Part of a small language model's weights.
Size: width 96, MLP 256 ReGLU, vocabulary 5186.
Architecture: rotary positions, no biases in attention or MLP, untied embeddings.
Training: a variant of Adam for these matrices, 115M tokens, 7032 steps.
Each number is 128 + 32 x the weight over its row's rms, rounded and kept within 0 to 255. Layers, rows and columns count from 0. The size above them is the row's rms in percent of the matrix's.

# layer 8 attention key, 64x96, rms 0.127, rows 51-63, columns 0-47
size [ 80  93  97 115  98 116 148  78  93 100  98  92  95]
[[142  89 115 106 109  81 121 177 123 138 107 149 151 113 179 116 134  89 158 131 100 163  75 118  92 155 121 152 152 118 166 142 108 175 118 121 152 129  95 118 120 131 102  92 101 113 174 154]
 [133 128 109 114 177 149  47 128 141 174  72  99  64 125  68 111  96  54 184 156 171 148 150 150 133 135 121 102 101 142 180 106 170 137 108 105 130  90 135 131 148 137 127 142 158 106 173 132]
 [ 87 111 138 182 138 153 163 147 125 106 118 160 180 116 195 133 156 167 107  76 119 119 114 152 122  82 100 142 178  69 162 151 142 169  54 138  58  87 142 135 133 116 118 199 162 148 160 128]
 [137 182 152 135 130 157 191 101 189  76 164 141 154 137 147 111 149 187  74  88 115 109 103 134 125 164 155 118 174  75  86 164 145 133 115 160 109 154 134 113  97 121 116 145 115 165  65 137]
 [149 147 161 127 104 119 150 143 164  79 111 107  61 122 176 156 154 113 160  80  96 127  59 114 136 170  93  87 108 166 148 163 142 158 141 149 111 112 137  80 145 137 169 156  49 125 151 146]
 [156 111 128  68 101 102  53 164 100 184 143 145 137 130  93  78  65 150 128 137 104 191 126  85 104 122 158 130  95 149 168 121 146 148 135  91 171 101 101 152 106 197  80 134 152 128 163  95]
 [156 128 110  61  88 105  69 131 141 154  64 130 114 116  99  89 109 107 177 113 130 153 107  78 111 146  98 115 147 197  85 114 143 148 115  76 185  96  64 129  98 136 129 134  83  92 200 146]
 [146 129  85 145 112 135 109 117 140 122 144 126 143 111  13 123 154 127 117 192  83 134 183 158 155 151 113 111 119 117 105 120 117 124 118 143 191 114 113 148 124  98 150 126  86  93 130 164]
 [181 155 124 125 124 151  87 120 145 139 132 144 158 117 102 100  94 157 139 153  89 159 122 137 142  68 255 131  56 153  83 111 130 118 110 166 138 110 146 133 151 113 173 135 141 120 139 100]
 [145 143 154  94 146 128  84 135  53 164 150 154 116 105 136  95 100 119 179 128 126 132 116 141 110 132 175 106  80 179 146 216 121  99 132 148 103 158 112 118 136  97 129 177 131 140 134 128]
 [128 114 116  85 132  95 138 138  78 136  80 156 108 155 182 135 186 140 158 131 151 129 207  85  86 104  95 155 131 131  95 187 138 138 136  59 172 143  78 160 152  86 123 171 121  90 192 177]
 [107 156 193 102 186 137 173 117 175 134 133 133 139 131 184 126  95 131 179 146 140 121 123 174 136 153 175 135 165  77 157 184 168 108  83 177  60 130 175 147 150 109 149 119 181 138  95  99]
 [162 175  81 153  77 143 154 111 109 101 164 140 114 127  70 121 109  70 155 136 140 154 124 102 148 119 171  81 100 161 111 128  61  59 151  77 114 112 124 154  92 179 129 127  77 132 142 108]]
# layer 8 attention query, 64x96, rms 0.129, rows 52-63, columns 0-47
size [ 89  96  84  87  65  74  86  85 104  92  91  94]
[[158 113  98 140 109 142  84 103 125 160 213 130 145 139 118  58 157 165 112 147 134 148 142 100 129 118 166 111 125 135 103  67  85 112 125 129 121 140 131 136 121 155 106 135 105 155 142 124]
 [107 116  95  91 141 106 149 125  89 163 175 142  90 124 110 129  96 113 199  98 113 145 151 139 146  88 128 141  90 137 141 166 158 134 191 163  80 182 115 121 116 109 145 173 102 121 115  87]
 [117 143 186 154 134  93 163 103 180 141  71 124 133 104 101 150  95  57 175 133 136 116 108 173 110 196 123 140 114  81 105 179 128 148 167 101 100 180  88  81 161  75 181 120 108 107 185 131]
 [133 134 135 139 186 171 207 132 128 119 194 125 106  97 152 131  83 108 129 146 145 124 154 132 117 173 167 119  85 125  95 161 107  82 130 132  50 160  92 149 110  95  47 138 158 113  63 104]
 [150 139 158  73 135 121 141 127 133 131 139 132  87 113 179 135 136 147 153  88  90 220 109 105 108 109 167 152  91 138 108 110 119 162 117  27 107 124 123 119  62 164 157 167 126 150 134  81]
 [138 127 142 143 161 115 138 132 118  80 214 152 137 194 156 111 184 165  92 123  94 140 116 102 148 111 118 105 193  65  99 135  80  88 135 184 109 124 121 114 118 132 110  96  76 140 129 146]
 [138 141 119 183 191 151 108  89 137  85 105 109  84 180 157  88 185 129  70 111 130 115 116 113 109 160  94 124 163 139 140 142 104  87 151 115 110 108 179 139 128 166 139  92 152 132 127 158]
 [170 160  93  92 173 125 140  81 155 113  62 135 148 114 147  75 157 156 102 102 139 114 130 166 147  86 146 126 159 136 139 115 128 149  78  82 132 115 162  80  78 162 196  89  96 150 133 160]
 [121 106 220  61 121 120 114 137 143 151 101 139 106 105 126 125 125 149 133 144 106 141 138 148 145  61 168 103 130 138 151 117 191 178  90  99 125  76 124 164 102 122 116 145 200 147 143  47]
 [ 60 142 201  73  93 106 122 123 104 162 174 155 116 104 104 152 160 180 138  86 184 190 120 122 149  86 118 119 137  84 165 131  97 142 156 199  99 142 158 146  99 161 118 129 117 159 115 114]
 [163 137 132  53 113 156 119 172 130 107 157 160 124 113 163 161  79 117 183  89 134 140 107 176 136  98 201 132  82 135 105 128 132 206 147  96 106 104  73  83 113 111 130 125 162 139 191  80]
 [139 160  68 176 111  74 103 141 102 138 152 131 116 144  78  78 126 110  84 145 101 137 135 113 151  87 153 127 116 118 108 158 203 114 117 173  90 196 139 127 103 102 197 175 136 125  75 125]]
# layer 8 attention value, 64x96, rms 0.109, rows 32-51, columns 0-47
size [ 98  93  98 108 104 108 111 102  83 101  82 106  97 107 106 103  98 114  99  95]
[[114 107 157 140 119 148  97 134 115 112 129  69 148 175  65 143 138 121 188 138 176  84 140 116 115 148 115 125 176 122 147 108 149 135 165 140 108 109 119 159 103 107 140  71  97  75 172  81]
 [105 129  47 132 115 134 124 106 174 131 101 204 181 193 128 103  86 104  87  79  80 148  88 145  94  99 110 205 154  89 113 141 119 133  82 123 138 144 121 173 134 137 131 133 200 112 106 122]
 [112 137  87 139 152 146 151 140  59 105 130 159 151 112  80 133 104 183 172 128 109 101 124 133 134 121 136 101 175 175 177 131 182 172 132 119 109 148 132 197  76 141 140 193  64  89 137 133]
 [196 105 144 106 121 119 105 138 204 151 192 120 100 111 137 112 138  54 153 140  65 133 152 129 148  81 142 138 138 145 124 102  83  73 110 114 100  79 148 184 122 165 108 190 120 176 147 124]
 [100 150 101 105 115 122 135 112 152 115 165 193 150 241  58 128 141  77 148 167 191 125 158 137 188 127 113 124 149 125 151 130  95 177 160 138 144 134 114 145  95  90 124 136  76 107 107 110]
 [153  59 100 113 188 129 183 172 143 120  81 166 127 118 153  60 109 143 180 105 105  98 128 121  83  92 125 118 148 106 129 154 169 125 162 100 152 143 117  71 124 162 116 139 140 129 146 167]
 [181 135 106 130  57 156 118  95 103 129 153 127 119 143  87 131 127 176  72  73 163 113 159 109 116 170 111 147  88 153 210 102 101 130  99 133 132 186 103 121 127 161 154 104 158 126 115 148]
 [ 66 124 155 129 165 162 156 122 190 125 138  47 151 178 151 132 124 130 119 170 161 138 147 151 112 110 118 103 173 108 117  95 135 186 171  95 103  84 110 185 117 118 147 143  78 163 174 110]
 [ 73 104 165 136  65 140 165 135  86 197 116  96 119  66  73 114 123 108 137 188 202 150 115 151 142 148 124  69 109 172  99 126  98 166  94 161 146 170 113 156 130 163 115 142  89  86 143 121]
 [140 143 104 116 159 113 120 181  28 156 129 101  96 126 145 188 148 183 134 120 127 130 151 133 162 111 139 136 137 117 208 137  68  89 152 123  82 137 145 151 133 113  83 191 187  94 136 130]
 [201  93  57 142  77 154 125 157  92 120  97 124 128  78 114 172  98 137 121 113 106 109 178 134  98 142 153 201 130 142 179 140  66 182 119 166 133 116 144  71 132 118 126 117  80  90 139 118]
 [134  75 132 183  79 132 115 167  12 145  76  85 126  92 167 149 157 171  98  87 137  83 136 107 134  86 142 157 158 110 140 149  77 152 144 122 112 132 134  92 103 129 121 125 134  88 150 107]
 [138 109 156 132 131  70 102 153 138 152 105  97  88  86  93  92 116 110 154 173 134 155 146 128 100 126 134 135 148 162 155 142  86 163 109 136 125  53 144  63 115 140 149 186  71 137 125 134]
 [ 87 140 114 175 142  58  79 187 113 150 118  74 118 116  26 164 162  64 169 184 155 137 156 143 129  92 125 214 141 154 127 120 130 116 121 149 146 122 126  85 159 154 144 199 170 142 117  95]
 [107 147  84 129 165 119 172 185 117 100 173 151 175 106 165 101 130 108 142 130  86 121 157 138 107 175 117 159 149  62 110 155 170 147 131 109  98  96 178 226 124 147  60 177 146  99 133 125]
 [137 119 105 167 148 119 114 134 119 133 146 143 127  53  82 138 134  91 150 174 168 111  98 152  80  99 116 175 137  96 195 101 105 142 136 138 129 173 115 114 108 162 144 148 144 103  96  47]
 [121 154  33 114 125 196 143  73 135 106  78 170 153 159 117 127 125 154 156 143 153 147 151 142 144 115 132 122 154 144  65 109 195 159 129 120 141 158  53 105 108 124 117 105  34  74 128 127]
 [ 92 131 114 148 153 106 137 153  58 166  60  92 159 126 120  98  92  60 126 150 136 144 147 143 111 126  95 154 151  78 108 165 122 133  80 123 173  88 138 151 145  93 110 143 144  74 106 116]
 [127 154  85 132 119  88  56 120  86 114 153 153 105 135 125 123 118 139 156 144 154  94 129 114 109 148 123 142 148  99 192 152 103 180 141 131 119 131 148  90 137  89 101 131 140 136  83 110]
 [125  87 162 147 127 102 146 175 116 117 159 108 180 173 150 110 104 145  94 182 105 128 113 118  89 116 113  96  98 154 137 116 143 131 145 153 127  67 131 113 148  82 104 120  84 149 122 120]]
# layer 8 attention output (transposed), 64x96, rms 0.114, rows 32-50, columns 0-47
size [ 90  89  88 101  96 105 111 107  81  93  79 100  84 105 103 100  95 111  95]
[[163 126 138  82 101 114 130 141 157  96 154 121  87 156 141 140 147 136  77 134  90 149 127 112 173 154 102 102 155 122  63 101 113 123 137 113 122 143 157 156 148 118 163  96  93 106 127 143]
 [133 157 121 126 169 170 144 134  93 135 134 127 201 152  87  96  84 174 134 113 145 156 106 155 121 155 150 142 150  84 126  96 133 175 142 153  82  79  92 172 152  96 155 141 145 133 127 131]
 [ 67 156  73 164  88 101 108  99 140 131 107 166 145  98 127 157 165 152  92 111 102  86  73 118 116 158 180  87 176 119 129 130  87  98 173 138  76 193 106 126 101 148 118 176 138 132 123 168]
 [147  86 109 154 130  96 132 131 183 132 138 116  84 145 136  70  94 159 143 163  92  53 161 149 151 197  95 113  95 122 109  75 147  95 110 129 173 114  77 150 139 124 130 141 118 175 174  86]
 [118  99 132 131 123 156 111 151 132 188 159 135 133 161  79 126 134  96 146 167 102 164 149 147 170 172 190 134 117  90  92 107 136 164 106 160 129  89  75 135  68 137 127 129 121 143 180 121]
 [124 186 104  86  92  97 168 111 134 125  79 149 125  60 173 187 141 149 109  90  84 124 127 159 135 182 102 113 150 156 160 120  55  96 134  76 133 123  80 153  84 150 140 124 142 122 172 123]
 [106 123  82  77  93 164  70 138  87 133 134 142 164 190 123 118 106 160 125 116 136 115 148  87 173  29 113  83 192 124 193 114 127 124  89 198 133 170 169 138 195 137 123 138 145 106 120 144]
 [116 124 219 122  87 156 169  43 199 100 138 143  83  92 109  96 110 159  67 104 144 113 140 130 175 149  91 106 129 119  66 112  97 137 116  87 136 126 116 160 139 105 164 101 109 184 127 132]
 [118  65 134 146  81 122 149 125 117 128  86 185 175 112 129 122  78  98 123 107  99 122 131  71  99  86 128 168  85 105  89  71  93 180 109 141 134 141 139  94 147 174 112 134 119 159 127 130]
 [101 142  76 145 170 111 155 114 147 126 172 128 101 150 178  98 139 195 170 103 101  96 111 126 110 182 136  60 160  96 129 100 137 152 157  55  93 171 158 111 114 105  93 100  89 128  77 107]
 [153 113  73 118 150 144  55 108 114 103 110 125 120 146 145 109 155  83 114 166 138 139 197 133 129 163  60 112 114 134 129 119 148  96 153 140 165 135 160 156 156 140 121 106  95 115  79 150]
 [138 133 122 185 162  94 129 151 107  66 113 109 167 175 152 146 165 158 116 127 122 150 175  94 137 109 115  75 151 119 134 144  79 154 113 117 170 143 109 147  84 100 104 106  94 130 100 106]
 [120 109  85 127 135  89 122  94 176 138 107 130 105 134 146 156 129  67 117 135  93  90 154 134 136 137 103 123 108 158  68 163 131 165 156 131 166 103 134 114 106 160 144 135 132 126 138 127]
 [113 173 129 180 160  60 100 153 137 146 104 142 137  95 159 112 136 128 141 188 124 113 177 118 138  92 105  81  53 120  96 150 191 164 184 101 112  80 169 129 147  98 164  98 142 181 121 160]
 [ 71 151 134 111 162 114 116 119 181  55 148 118 148  99 118 135 162 155 114 141 118 129 119 116  83 197 133 166  81 137 142 141 150 140 143 100 107 144 134 190 116  84 136 175 126 163 155 120]
 [111 114 171 118  89  79 187 122 132 133 190 163 147 134 138  75 112 126 145 114 102 139 120  74 121  59 121 138 165  98 145 109 109 144 186 183 104  88 148 112 112 170 141 166 163 186  96 119]
 [115 113  91  78  98 128 100  33 179 154 105 146  84  70  62 124  93  84  97 157 134 116 125 158 144  91 139 130 149  89 113 133  73  87  95 112 103 114  91 124 113 144 143 102 115 100 144 137]
 [116 120  99 155 141  51 169 146  79 140 127 139 165 157 130 127 100 177 141 109  79 163 176  92  93 119  72 149 154  71  60 144 129 172 177 122  99 146  93 150 119  67 204 133 130 146  93  94]
 [136 166  84 120 168 136  84 120  80 102 170 108 161 135 121  86 133  67 181 178 138 141 114 125 129 131 165 101 164 127 125 205 131 144 182 177 133 141 127 104 143 138 181 133 125 133 161  95]]